Weights of a small transformer language model: rotary positions, untied embeddings.
Each number is 128 + 32 x the weight over its row's rms, rounded and kept within 0 to 255. Layers, rows and columns count from 0. Numbers have three digits each. The size before them is the row's rms in percent of the matrix's.

# up: layer 10 MLP up, 384x96, rms 0.101, rows 12-140, columns 0-47
# down: layer 10 MLP down (transposed), 384x96, rms 0.0875, rows 12-139, columns 0-47
up12 006:087170135123119066156067163108127169088099132118104096061091046145079083106152119125116078090109127136111078116069127071099087093118091132127135
down12 006:158054151102181118112107138101074147123144140112160103140115118081078219138151114091135176174156118141074107111136058123113163165086123095087104
up13 132:155153155101169078094110125117157153079121129102129100100103155104166142200104178133130124151150106138120130096182137143126126150149124069167100
down13 140:174088152137148127069112118171142190129120116139085205152116130149116075119138109101133112092112136118071071148174111109194120161101153129149171
up14 007:151121134172181110136124118107160185089110087143129125130165081164085120115155156104131092120147155163171105103082141098133110114093041071151142
down14 006:064140144116140131123132142136107217116142154144125098103122113100142187136161110134194200102166054086082131083140113102101177111138114109126163
up15 149:139178123136124097154114124127112165136135098117111144068146108175116138108085170125082119101165111142152152026148178140192138166154094121126198
down15 143:107092098146145091104125153126091000104103136137128232148128090115134116122116078133167138169140109099112142166105118101116149105160132137153123
up16 134:163171128070119158139146090136103096106127129165103103154088151109164150110157189097161157109093078136195118123123137105090091173155094119147094
down16 125:132100170082113072116158160126086041153084167140124210149137143112112104150156122144133145206087142157126185128133131146102156069163070091089106
up17 008:148103101191167101109120086100155158061122144153111070101103100163095160122161117097166092095107145157138108094190173156106121140155103118149140
down17 005:132079142143099122134142205115133255158127146065134112120123095143151133099106124149161154164186059136077118170137089083181092132099142150201119
up18 007:147144078188130093075117075072160166119118110161107067097053111105104129080116122091143084102113112104148127125169095127089132124218130107092158
down18 006:126081138075084164164133190170123101102092156132167220140112110166126113124104126124131088137150083105092088145149145104175087181055136146155104
up19 007:106142121195157154174130124129143113074080121164123098069162146183104127113137144080145077113159157169161082108117143099148114107079039142157137
down19 007:084083152143120134103194099105096255126134126123110072131142076145139140159127128138166171115140084113102157095137128135082111110115132119114138
up20 007:129177138198124149165128148128158163160102134178119082101131113144138131104137142101166101113139148108184171154207121114141141096170081096159148
down20 005:103069153131137147152248109149108201129152127087131124115132109179167119154122151107111128112135103152094082105121114122185077127098133174124091
up21 007:138108109194140160134133180120143088072113142152111124114156109149090135148141159068136093121157145150159175078087159137079079112091086173130150
down21 007:135101140067110093127140160091105255131133103122116091116138102120121141135148121140131145169095116153105174091106135124134183119165129122161182
up22 007:157104147153164129101136150180149135099153157119125112176122127144108158180190166138149141142128163188120153120156188174115113155122148174150183
down22 007:137099107104092091131059206052113234129111133107146116123114148090075147099141092132125172128146107148131181104101133128096168133170129115189165
up23 008:116137110174144094124119108081140131119114112143091092077096120124118142098116111081119037094109116145098086097161102125104090119133095126121164
down23 007:124073120109089148110129191108124255095107109100160146180132087132096150120145107127144168140158097148120159112132107095095103111107120146173113
up24 007:117156116165179149142105158123168171093094127168092098093131108176110117128128138105156069104135146186157128104133148092153089107112056140158177
down24 006:107072149118104130107168132106073255101129122120146078143113121120123190152150123118135171106158093132092137100118116153079141146126130128131140
up25 008:117141120141126108087121096075134111104088108130114052094062083096099119095074127114123093121114128116140111104200096149084122110173077107119169
down25 006:075088100151085159158159162156184236135106154093156160152110154153178097142140141139176144076153095124098154133108183130161111124125128144141108
up26 157:045162126113170103107087123132176114104127108226114159141110132101149127091122113085154114127155105110110119136139166108159091140163153134119142
down26 146:121111139118100087117123123152129042125136193095144185127137121147118127159117141057142116213176104157145168161068107127149180148086091139167112
up27 156:130129104160149134153131116082096147181148148145128144147090097110113089116109177095133180069098102136143115113114170146139143163211068094089111
down27 160:120148115085151163092082135155151159153091175149137081123152109068134155141172130152067158095061139166086168147138158172098145138135102110107170
up28 146:158119112153131137097062074122146142152115130124162106109092138158119207089106177106136116081177127185153087080130145077096132127147135097153107
down28 162:113126164152135151139152173098077244167116091131095118145157158125102066152146126137101145110082108127140120152158127110188153110124104105117118
up29 007:100115105159159124161133146166117149085117157133148127123195154189069116166212127114140120119142159163141161097103171115138099117062105140185176
down29 006:157112162120073116109154152093123241125163081107125080126136106102129171138167116131145146143142084147123112093108096135120162070150111112134174
up30 140:156135119114187101109106143116136133093112172217096050056119140141132136078163120131108057115144119092146087108165166104122085175157111106105193
down30 152:144171141111131210107071135108049185088158109113159101141095144119182153157073134112095130113132138134072146169155086111147136095110136118149162
up31 008:145113097159189192142140100092157111080127143153123101110123149132133152097094127101166105127152132136192147077208142172084134138194089143140121
down31 008:116119095136052134141197140130162251161077128103107117119119082173189088129101134145127094129132131118077153174115175113183111125124146164153131
up32 009:174159118183208142155147104094205188126156160162117101134119166151130169125138160108170127137167156175184164120181151164124138161193116140117176
down32 006:147134119154034129149137159166147203124074143129157181113124090182146132162120115145130102105136094090102140117182161094132113122118176178181110
up33 163:148122093151120131127148111093120155135116103133118104110055148153155133162103146113144147065148105165110161110171117143172094134210047109114113
down33 162:123137081137151120162104133079152225106166132097127158134142134123094143160074151130123110092061147085113165109180133177151167147107089094122173
up34 137:100121121121125102120144052124133145135096096185105136118181100122114129142152148081095086115079134167142107093159087105160104151101162123154145
down34 135:108170158156155154167112101122079120135189095138133132142079144080131149137105163158059192103124100100120120112128083133152136072126153148177174
up35 007:143158139196175154158117184123194163095114143162108133110131102191081128145132170086138102125156136180176166111113149093139091099111056128146176
down35 007:094114166089114136118148153136092255114147126140142074136113138109132175161175129131144166112125098133094139068119104133093170128130117123132162
up36 167:082140078143116119069125140176134160063123114173126135129119091128139186095116145115146089059123106166156104131131114127153101121116132107094189
down36 166:118079133151191150134067148089112113105118139165092147092189103127140201106091150128115182092210155150198101181119084122096106147086157137177095
up37 009:122134104164169169133132108127152155102105116163129088077125154146123145114079123112163097107134130164141141105212145132136121153163114125161190
down37 008:088095110171066132129204135129174255142133133084127093167118113161187103138136139144164102099130113118121147145130147136119080091112136166153119
up38 135:087183111107127062044111147151125161081155143161087127056133140133127161137156081094126096103081125127157149113126192131162109154110128049163140
down38 132:128176114171179104103172174114146095140079179131117146138113160153131195159126141158091148105078151182070133171149114119122097106088147131077070
up39 006:150139116235147150155148176124184161137114108188094116089150125156108145107099152077149057123154140144191183133128139123108097095137048122126182
down39 005:076101145062120159124206129127112255111154127131115123136116109137128162163156142121127163114107100143085140093136125133170143118128139147153170
up40 011:123129101163157139123124083074159146118095112157102088077093133124096130086086111114148063085130115144149133086174126116107097119165104081120165
down40 007:093113111118038138157194149172181223115119114101139098157076107164168128150126154125143107120137099108094114149131149134110098085113148179155112
up41 138:070173116136121119147153152075129188114163195156082146173161136121089182103129086146118158129110150081123113125161156143128087136092080087109131
down41 148:137166140135168082074125149169046210112065050113161094120141120190152126135096126080149102121150179141137108145149086089124112124090160125123143
up42 007:143155110176137080110112153101177163119086100134099055097109055148081113096118132066139074078124121139155138102116135097098088081136071060100168
down42 005:065100141071109146171166169160108223099152144128140152127079162088122200160163162112139198115109092115111119088115100126132148122103133118158158
up43 121:141108072124186147146101078161111168160135118098138109132074094064065097093193104133120134112164155166195112111142163072140094126140137139091114
down43 124:198142154145187084095082181133084190124148142123077165135206160130139186121144159123147105066163114055128076155103109149148139158125166157114172
up44 008:117110115148129091075103098123129143041120126087093048097141108148054128133103145062110124092111122184092106073095142105128055111070105079127169
down44 007:095165133175103115130073171122147227131163115143132159147106149052131165171182109160174151105124089105154179099127095103047161074165134114145163
up45 133:121207115103148161145114072083159142093131179187097125155109088076134126104159096100089134112161117168096163103137168115153121154074107118130176
down45 126:165121145077130171081153101115175202129073088145146134175136167099197110113145136058105169132160118082105095155110047146128150128163146118162108
up46 005:078180147119106114161081228184123166180114129135103118099168090152138080146137111122111082101095125147115163143095150083141104079115148150144212
down46 005:151052150095146104114149109085100183115178110106150129136090130056077192128167110098111151141121145171120106086103068156120154140110106099096135
up47 161:185173123124195165131077087079106179104148115177128091135149176093176159147092164090115160108155081142115084124149101089194142129110137120108162
down47 169:155151132177192086133095099144063049155168111134136171144167165108097135115081120174101157116092057133116162067067113128084109126178153154123105
up48 008:104116118180141076161115162149138138087098155137122113096141110185061113148166125097140097108131130184121141112069170078112074114056058100153166
down48 007:134108171121109143114163135116132225130199114109109047127124113104139172141172119122139151120134073143103128093119071144115160087150134126109169
up49 007:138142123131120116075099099065131142124106132133072075098090155136136135100099149093142100104080115144069121117180090100122080113129103086085179
down49 005:129116119161069104130113195138128182084122092111180169191162125088082146129178121137130140097152113120183168089170113139065110123138163187171089
up50 141:080148088141147171095082115113088134112145162159060059151139108134140132128123132149112132121091141164184122091109158127128187146152118101055114
down50 124:123128131111147145115106061091117197142126151142121184095131151142155124181062100071085092058138123109098123188151156078139122088135222107157149
up51 006:143150137108120178128150145106134100159137168139147127129051147099166138140103142160128121145124118117083148134239099162112136153210177172128169
down51 006:157077102146060148098116153137149166146083117066155151174138135158124033095086123113107106119136170146149139157083141152133102137112116157114092
up52 134:131166141132147140193135073075155133123124171159158098103115094131101145105168157097233112052156156115137133117094118142103143141114131139146130
down52 132:127137091125167127116146099130067126140077134100069245147141121108140138150137141145123152142103141149080130134096123082111127085107160140113130
up53 006:164114110208162143151119142127149171089133148158083104130133143202100164130125161072160102106144137201144156159091158108120110153091013130139136
down53 006:125153161116122162105151142110114230112145118176112120118186086127142165153164086148135121114134041132098154068169106115099119118144153152134160
up54 156:127135129104142133183151056124119150124043193193070105125140112168090113099103129100148143116097131121115161099124103081142101159108159129104097
down54 156:117108110205154114153151118088121108109182062106138205146150175077119125139147107130142122091103153089132087134151174126151170183119150064130175
up55 006:115155138181178178190129137126168142087103138174108114074169127184147149108143135096147102110155153143179098116156143107162136119126076165176110
down55 006:131072153148172123109204114121074255156120136090111080143135098140139153143107133126144149158146106130097139136142111135109095151099144134126125
up56 007:161149110184202124110164108092178147144165142165116101147102155134165174130112134107132098133125131169124122133182124163130126166177155153106190
down56 006:138119104108063117150090212137153231104058121128153211150126082141106102125147093154134115108143086119145160111166141107100103124108119155206123
up57 006:132148101171136172159136125085170141114126128165125143072158152151072158119188120133147092142151134150148085062150136184143149116150120167135144
down57 005:127040151121147120139129151097086220103122144146198082152144047138143121134087132139162177175189147148107119149160107118141120164098120131136114
up58 007:155115090173119103106136101062139165095119105149105075144047078107120131091073116076148083100117109124150168116163106135075108132170100084118159
down58 005:135144147086090182142134162182206135139131115132122192094136120171168117137152110128100075116131070130090069136104131099208103119140113171156106
up59 148:118195162122094055127124116123082140117070124190114103163109141156188120138140170116166111076116083132127109122101141079154125094123101094136149
down59 142:154112090149109116178129186078112173123178106085172117124078120189125118155127144089109093131074084175071105062160113098137134136114139171157110
up60 007:129158152182147148136116089078155159123147170153082071100126181161128158126113138104163117106134115145129163140236115148140097132155089093139162
down60 006:162132121185075136120143164141163201117114045120148142161137100138152129133134109145130110109142141138129138088164097110105085072122146205167094
up61 010:128148114209162097123109117111163155097097105156097081082129095176077114109115131062144065087119143159127101098120138101121088099113089089128178
down61 008:057092149100117121131154161124112255123142135093161121158108090099113193161165126140164179124140060113117141094149089095106111094125119127156113
up62 006:159146131177142103094134072057159122126131152144069049127080127118179147088075151082132097120106122126096127170188088123129105148157100110093116
down62 005:163138112140096135139133169165131170130092112125127255144162125165110119132123110147122107108134101116155127101177128119084091135141169180188105
up63 008:161170138168158111136157119153158168146136149163171155142078149139145153167123142167127166149142153151150165158178148138146121162177188160129208
down63 005:125109122108088160125060152198155096116123132138128167136103163168133072157129147136126080116147110089131123124108123172074139138101141137116123
up64 007:132141128211117081115101187127147160137102129161100083113143087157061103126161129083156090108109138103157203118122148101081101071135073077128162
down64 005:117072145069115131154201149117118205127189142076133111110110132108116187144155148115095155154108084159085106101118095118226152125136139122142154
up65 008:132152091156151112121126084054159144133094110159094107068084132116129142069059125076128078103129102122125099123157073083123119121175089086086140
down65 006:104118145104114166131177143198125152103112128152162148142129104183161110146145131154152091090139102096133079124192130131102086139075125181150081
up66 006:137144098163131115112103123099170127082090139142060108060134119180105116139111135109131082098098121161118119136106145055122069101071062110118164
down66 005:116111145122110104115144132133067255098157108150132120157148089102115186147161129136126176138125064119125155073166090156065127140128143143138140
up67 006:147087126140142112115089128127108177074132142111080069129149139153079158109097152033141127096118086165084147114072126100119073141065061059114128
down67 006:105190117164139129117112165111145126110146078148111122137151110068144162130172082168120118076092085113147142093162127083078126076161157156123155
up68 147:141102116163131084090120134151138127157116082147123110105059159114086121152136188103146116115110106163143116043183171137126114157127164105197115
down68 142:078173157063104157157092129158110223133121168090120082121144126115196139135081115190128084102153090092067136125088093072171118120124152134117104
up69 130:089158161145123164114096079179144133108084156169091123082068086149153120180106164105187117124108130116104151093117190162146163168082115133102135
down69 131:147124131159105106166154145101118203132156137124162087136125164110120032092121124117121126094151148164135108159151071086059121094129156133155123
up70 007:110133161087122083134124131207114175124142155136162127140109164121168139153121111129144175142119117114084186191187116121165137177139194162158164
down70 006:199148136168134174090123118133192031173150082101106127129149188160133101095148104131109037095087155135168089154107119137131111106120112113122091
up71 009:122126079158130153135125091064138112092101121162099097071118131133096129078115127092156081117128133121155094070150104136086129114162063117108099
down71 006:108089131109095132153214147147102234133093147120149112138160046192180096139110130129135118131170104114082122146164161123168091146108153173122118
up72 007:141140094163171130132130127065186131066127143141107091093113108125083146094094123046150125104167141117161112100168110122100136123192091109097112
down72 005:125128139164132143137170153152105192172073150117128158120147080168216106127139132156151097141136126102085102135165112071191116130089125169152120
up73 008:134116094189144108098105132093133132103101123150096051092118101135093140097118131066138056090115123147126155101143127109073088100141077116109169
down73 006:123078134088069119125177194111119255101140120100125139141114108104124157134164114134128144137128073146109139102127116109152128119112146141175164
up74 125:112150143156179089141147125105106139110130167109086104137079118138104097174153115156118149132175099169130091098141129118127110136144072119085116
down74 131:150127129164078130093125096091149225086128107184146113115139201131151182126088144056153099130079161142125152158135095102128149086161174137126110
up75 161:125158110119138093073148139164188145128091179128152120139082116116100082166096140130177142092146083128119142113132115122143097161144114092178068
down75 162:097109122107165089174187102135109180055122051144093138129136174151108117117165117171155124100088178136109147113153154146097128161130177107169104
up76 071:108140071140123037160158166129080151114133142103102125108082112113116131112137127126129118120150117070190126095155118154155070080161115007147140
down76 093:114140161136114182150114135106119051161145126096132177126178190117132151150126098142129138179131105089067116194127107129051162104087154202140125
up77 150:194184070117098142120098091034136173110097120130130086132154077141114103159092121110179132105109102112185065157142115134105108124111184095095149
down77 140:103118186097126109138147144159086074059126052106120192094089138140125151135156110099117140154103129101184155240142064124140171136166148152161125
up78 143:124123087124141133121105128085128138131064137183104100164113111136172112096141178054158070145143136087157101117122180142136117188214141124098089
down78 138:122069136126107109134159157124139166126118080178173173130152145128089169128172118172118111191088133058105087169179119133196069127153120099145139
up79 176:115178134190110091094088143099187124117123169134128098068074127071092123148161147139200122115129111076157128128122149109138052137159161089147127
down79 159:120146167094148127138114105211114057119164085186168149148085123091191124069134155126160121175102171097112200031095101118154131125155080123125124
up80 006:107122091189118173139148157143132113132082108185127118092188153148105140128150136104174109110164175143171197123142157100137132097093074143163172
down80 006:120084159101106110125242091119109255127184126115107065110140103160149125134154143137143118141127095157110133098125129164162132112145136142141147
up81 164:119130089201165117076076122084143155121126119115105100145118102145098095139103152145157119119203106095138103129153120136202069181187131122173083
down81 151:100147164106158120076154184071076104097112108080116169152217146118156100047138150174132152157115171100126165113140133100136155150132132064142137
up82 136:108110093238086145076089110161139147114087113172132109088123127137122179098118144098101114127093091112127148096147117167124136191111103162114128
down82 133:080075195132120114159187159102151211087195173121155124159140118153123099080140086094133142085092127095125106130132133092137132109162139180126136
up83 008:113148123191148157143129128103148153117108136176083067062139155137151165078063151068154066114149109128158156135181102100133104133155063125118145
down83 006:137102117119096138119227139145124247107115111126124157155144133159145124150159123140126107088105115148118136107172142135110076113120159177158126
up84 008:148122116151174184125134101115165151118129144168124115122117181132143155108102134130176117136135128134184159091246132175122144152207119141154166
down84 007:110115098143054155147199150133195218140097122100135118138125117179177095126122136140130096109144140130094149182126195138184091138128146170178112
up85 013:121128114161149072118113107132118177138080098155130082114148096109048117101126095063123063081130130123138117095149119115133120095129102037119153
down85 008:084117137151134143153192158114134193087158134080164104131060112101166158152156138179143140092137084108100061138142125081127094075129125153151114
up86 166:143139074085104128127068143163095154136117134151113134115135102112087164165118131094171109033102153109186106101115131165177168136144089161127078
down86 168:121127125160106085133140122149164141149130090138120118118099077134118109144152158088124118173063122164147065130084109147104080108103155166149101
up87 007:128148110197112127109111132105142159138099112153113075093092049146112130075118137082138088077137127096154149141141101091108135096190096091117142
down87 005:114084172089184112148201146147065109138150164076143160120124116127149129137128145098147113162114099139097061113145090101195078137049134135109089
up88 133:112140125117155120115120094152139118106092092146110116083119112081096114182162124138124146111162147219112059108150184144145120160144110094125093
down88 139:139161163134139160139132140129092159132136118167097164160176144159091095084126110113130131144124140100130067161124142097140112071064172129146170
up89 131:109167161138116123085108148090163143073088127136106105109170102108143154144110149154126108131195151212119132106160192155102165138129076122214171
down89 143:179115074140119175150095158110109215150169130147141156113126168132140206106131094113174111099087111058136165189155127147137076112121153155072095
up90 007:139151111174149074077121097093133160121120140165103052103070135105137136094091140081129089130103133097114133150195083105105130146200122131094136
down90 005:179095111119079162138140174158133132129095143106158255146154148168117096125138112140115067106127079115131096136164127109152077153111161156161116
up91 006:124145153170175109143120155159171171123103130174128123088154169172120130145110143128152132130149141117155155154157132087150131139120090091159189
down91 005:073111118118085161122204128163160201156164114105118071138081177141140138151166158139151122036093089119128168129136118157119128108113132134141138
up92 141:135167130145147131123103098135119152144063172230088108118126091093071116161097135147108101113060115117126142124139160159143095141118155096172171
down92 137:085133136162132135166184098166102163161153101126115104128127116122110086102050130161138176125099151155155123152148118161122112154125154097190157
up93 006:106135139126144084143119171156126154123125095103127059118139088151093105144137107082087088114116147160145129105094133107123129102069073104165160
down93 006:091130138154131156147145114114163240124171128124154140118099145110145158158161128157150183094144096129125121095117094104149136072157112105137156
up94 006:154131155177154149137117158074154177130115122143094084149142103155119114118118162077142079112116132149145220089124141117113090101106065086141168
down94 006:114136124093101126175145168136170249109142095133141148127125121075096199158178108121097172102128067136118135093116127119130159101182141163146139
up95 007:128144104231145138137113164140165175122108118184108128096174114192094130123167132096159099091144153128173157140115145080138120086139088115156173
down95 006:096087196088145112126217132133066212131175133093127097130128102131145173145151146112152128172135081143098095095159075131173116120103128126141139
up96 133:121159122176168187115132070118111131111145153122165104117139076144109128138149149157164154140098129143135112098135123210127094152181123109159181
down96 129:174077085098108077117133165114090135108131110148109116090136161123114163098164053172123130196114129121136085170122136102155148144107185159100128
up97 008:131131112172151115106107122052141136105100121136073040093121128136080133100102138051136062094126124133144169088132126100083078100123047087094138
down97 006:142136118114060122170162164141144255090122108145147157123121124097108173179174121150123148118121076124109147072146119114117154098162157169181164
up98 133:099101123193085129022117152143196165148107087155075129117113107140121145159053187119100145148170149175150108095097153141167104114150149121128110
down98 150:141098165106089148137140090132125255105148140164107126136115115108166104088097111131126134092105153122107156154109130118071137121120198106144175
up99 116:123155115185152106119113147113144138099102117171132114131150127108110146037107147105125064142131152239141134121110115078123151175148116131151139
down99 127:147124149121149165118133138105146239104145133139124121154156130141102105149150103114167182083129102067058072173144126144160082091101173156099168
up100 106:170125096130140100159129176136116142159150102111126127102069147142100118079139132086079118099171114151146134093104121087131090112144062106200161
down100 123:106150164142160174126117137095127190108128144143134144142165171138153162166098117148142126115074130072085144197152105159074143125126206149097101
up101 008:122155129133165164155181150188160143158107115157167133133128151126181154110079125119133140143156136128163190164216109136168161154169136163159189
down101 006:116113128163108175106210109125169178136150133119128106123141156183180091117167139138130076072088139143157106144114147159156071108111104130145105
up102 007:113114132166123137139123163170138124084119150135120095114186142157096143157141139102149157118156136163154194131095188109152098136038091125156158
down102 007:114141136152146092154175104102134223111190115141091083123139134093154149153167131159145151116093101152145145075136117137102156061200142120149176
up103 149:147116106115164145107139091154174152093131162129079080122135141127077128109118110069125158070146092078116108128121102051190114121162139096143167
down103 154:135149132128098119166192126163077158060147119137097093105138142165121127149162115147159156151141168130090092169118121113127128228104092100081135
up104 138:143093122121137115131159098104112137100137148131129099117041121184137120057140119108204129093129192044136145106159154111146116148189153150101113
down104 128:076057099167146139135145127165116191183084139138166152142131122110133157166106112087108149078124083145068061064120099110138126162119080162161153
up105 069:128115049105138065160159179135079162109100147099084122098148078083131112092170105090090174130141137127163120121144093108158123083188154008141124
down105 092:126112158128119181141150117136108000168151155084127196135121169129157139166147102150107122174138112094083135189156131151061163084087126180112114
up106 145:118158067145116161120112144105130127118113124152084097111167084059149156155154126115165092142112163181127155103117170128113118150135088128213134
down106 133:164129132130117110078138149162145202079170171077163172144115176142118120177108106154145108075180100102103126155171140129166121078110190124063112
up107 139:126185112136123146110100112143112136168142150141108104122126143141069151102098160116112110104098129143139125110102075187189085135082051087195141
down107 128:139115154168150133132152135125114102054090154191099117139120165157181119144110118094114145142149163077096112133169195125169097084091145119061112
up108 006:104138136152080123130084160108132134141088138165092112048148129153092121107132123099159079086122103110084147110134121108093088085125110117108170
down108 005:157039169093151115111190135130107214133186115086126057159118080134101172120144128101130151164111167187149148133136108144155142149099139142124097
up109 126:088119140132085106063164145101144124124084143102105095130081144190146139122135126091103131129155128141120123098174190130133123129129069141145125
down109 132:122084120099156165164091114111156190114151115180204123132109137108166134096122125111105084066098146086101166127134101115136128104102213143163081
up110 006:111122158118119145125127182128128144117145101119082091128180109125102126103093124072113090122127094074139242112106109121086092071093103112137118
down110 006:178170128108151116130151138102140175130133113149133133136110166087085205147184116107089142157065158173144096094107136119199175107166088130146174
up111 167:133173058145163084133075097126109157155071176187131104118081161127104103099103107068171124112174140118150142102131137136179159156101087115075169
down111 175:148119148084140140112127164162141154105179176101156134072129158110064140097166097099110129130129130077125200115156150130133080172152133131130141
up112 147:105153068133100135139135075155142137134093145173100123129151078118160166115134099148118089071139163104139137045093174155143098121140095145140061
down112 151:103151169102138081137141097123140118108139099147108040120180131143170152134087119122106151101140108135193150065084099149068145101165145156145040
up113 169:134128075112105110147135088099119157125087145167123139128147098151122147104196128117148112115080179134136091113146149064163109131183103124165144
down113 168:100179132179075131149146143187156156130155097098134209144153139139150095082116103152134125105143137107131095167208109160160123090109155162093129
up114 008:138171119171146163125149116104168161200128126170151158111117169108154146117126127149150101132137132109160148133252110151140158124224174129129179
down114 006:094080123114082153157197128156160173097108144111161145171100083172157081121100142133146100128161138139128106168131156136199087136084105174146101
up115 144:083171137133181115130147138107154152064124129110141120090079092106165090150157150175153146104146120087143099084120201184111111134144102078173141
down115 134:115142163158161169117160157079126134107167127149115159110130156105136151121077084151120060059104119082134142170150161107158134148118139170110114
up116 006:123165089170124121115087101106168128114074112159099106069077076134091125104117123118149080087143128114152083137192100090113102109178116115114170
down116 004:086046156106146130128186138153038207127139165123169120143101136169137134154105172108184145161169118119097099129124133157099110170059123133126072
up117 149:163124105100108137124141119101139169149104139157128111151152156085159158130057160115161133113074144128154141098112137144137136244154173069160063
down117 141:150082153103168114138144110148105135094076153140188171082098128119157180114145153166131133079159167072141102109100110122102102152136147121103104
up118 156:118095087114153086117139202173108137106158151159152120156144118156134088114149196074099114093154138163132140073161132045171137139151094125098152
down118 149:137141106131145144168137098165116044111122110092111198125114120159088128088156120149112123176135078192067167064188113188153096089122143163169202
up119 009:094114093121155127128127057102140133045099133145108069062110151116099137110108110121130090098135128139129072084171118127128095150121073126149124
down119 007:134120116163091161126157143119145252142089097124115082148131099179187092133114114138168112098157102106101155155128142137082104102125124140149117
up120 007:129153128172169087095101114094159169101122112124081046102114121145085116125083148063112101095110133144139128116104117085109068098128056075079183
down120 006:068153103136089127158097176150119206094108116171139176151086151071105175190201125144147153072129083091123165054161121112064151100117154145154143
up121 169:130125118192077175127142162113144147105038133137102175173118152098123175099095130085157155085136107127111100088131166137136118116142134116174123
down121 173:122170124101097174163104139170127127112105144146148069108188147074137096132121137142101115091187113093099144086120105142142145064143101162110158
up122 177:162157090154085120122115138185086159099121105236115120102140056086113142111119152126102099080127110064200080148141112127149130176115120151151089
down122 178:096119148155055179118138126137110119102094078127130108162132162132082140190183143097134060109142147087102138156128092146158115158099128169120121
up123 166:165180053136136083151127081119158164162114152156147105131159061140081087138120154084139091118095053137143159133136153118159082166117122135094111
down123 162:091139200069099123096075142153148106175088098116097133125103135075107109141123127188119123132129184088132104164137212092120129114161153166150100
up124 008:121144115162152118115123091105142144107095109152109053071101138140129145083061137081137072101113117157096112116192101121119109140127099098138172
down124 006:090116119174073140125166154138197239142147117092147119170122115137136115140157117143157100058105076111165147135154127124102053071129139164160091
up125 006:124117132160171107109115142101139118056124123112085105118176116156086126146127127061096102100122147167134156074069149126122061117055108152138148
down125 007:127146136120141107152095151099127255120143089158135130134133113080099190158178107158138161161119097139142150094140114118102185081165120111184164
up126 007:113146128201119201178147140119156142144113152188109119073162179155176166099084171076167072125165119147174178140163119110155124130139056136127154
down126 006:122095158116119131115238110134106255118141109133108100146144076160155110154146123147127131104126116138114151118170139142119099119120162185131125
up127 006:136154110189129118129140088107174171126095077176141124048128104146133128062105126079128110119133137085158103135171073100140167099180085092124113
down127 005:075105176115186173130195127186108119141148177123135117127122112185152123136131151117186100127129103106133085149168105116180068153043106137108081
up128 006:153138102202148161134150122126142150170139116177133084140087142094167172084091156145138124128139141082180176178218134171099153142218124160129122
down128 005:154100117083139145167187154135124116118106169130119229123149122165156082136131141091101083161135116168095117156111174107236074157119150172130113
up129 006:164129087160146056100123104059156184131140132142101059155024092101136138090108125090126088121109128147132157123160108151086127148185116121109176
down129 005:144110121073069175150094201139167150084098112114181235111126110150109123124132087134112116109164056118099074124138128088160098126113111149178093
up130 007:120148120145110092079118158113133091131084120127119057101098100104065081121099130073114099118118133083127158116093115059071078070124065078077135
down130 005:093136094120071130190179125148118211112131170145118167149120183126129131193184180130127154099090104108128135069118147164118196115172143153104205
up131 008:120128108202129138144120139094153126110093135161098077084128108158104121113133143098155059094126129157126166100150144101094094081123061096138173
down131 006:109063163106087114129200160122110255112162115080127105153125072111129156146140130115130179130149066147095132106126096129158120101128145159128138
up132 006:118138163155166133102105148148123152112122137116109068129162156158150146144105161089143131118104128177102209140153148110144085135066136116150218
down132 006:118148106180080073144138136113188222131175083102136132152118158069100165153180113149141135087059093130181188089138128138071153063178159140172141
up133 138:094225123133110127066091124126141160098156121173103111153099104101149124174127124134078121115193046148129079111129168175147141156108067082167117
down133 143:179107154107078141112134097149101230079139143137117162144141153135127131084146174094151147068127171078149053124140120118171089128149191170172135
up134 009:116111093128157191125122100098136100091119140146103110080122158135117135094085109105167089112126109145141110071191123137109130134170095113124133
down134 008:099108110151063132133225144129159251149101122100141083152139085181201097124120146153155112120151151138111151162143157136151097123115146186155131
up135 155:138146117182163119113123084094130151100097159156165136084142113100142200151109141120140116128118130162134075108108145127117154175191146128153121
down135 152:143139137104142162130122158128073196159104121131117114207101100138094130116183169151173161169219128165090130114135119093112121084066173123147120
up136 007:106106119116126176125126109129131107046119164140111077087131188122128159141060110110148130111147104141129146089213151123145110181136138143159147
down136 007:142121097203089115116175103125178214158126095081099104160134135160197057126113134152135080125100164124112147166124131147117089081156148156162128
up137 007:122128080181084128110127123079145089151097115149103102103113095111147114081076135089119082099111107072148161136111091090095115081158077088085118
down137 005:113104177048149114164221138171073154117153131113122174106140086157145117153140151109112094172113113145115091129151121136198108159083148177144120
up138 007:120137125157126200190162101147172124112108155161156146083157179157132126128153122137171137126173114126165177117208139117152142122154129112165152
down138 006:140109164142070167120202110177162137160170105103098057115124110194196086134100160117136079123119174138102106162102102164143097137105128144103115
up139 009:128128094165139086122120100072146151098087083146110038095083077120109119069071132069126081100112130129138107114143113127096120113125051074122138
down139 005:035103132118119161170176156152174213139145150112135186107106103138153139155160124130141142058128026101098108111147132080167065088127125141140090
up140 008:112140104146134132124106110107122137137108117159096045084093148095161149063098134107129076104123126095125113160188107107125141142162096130121122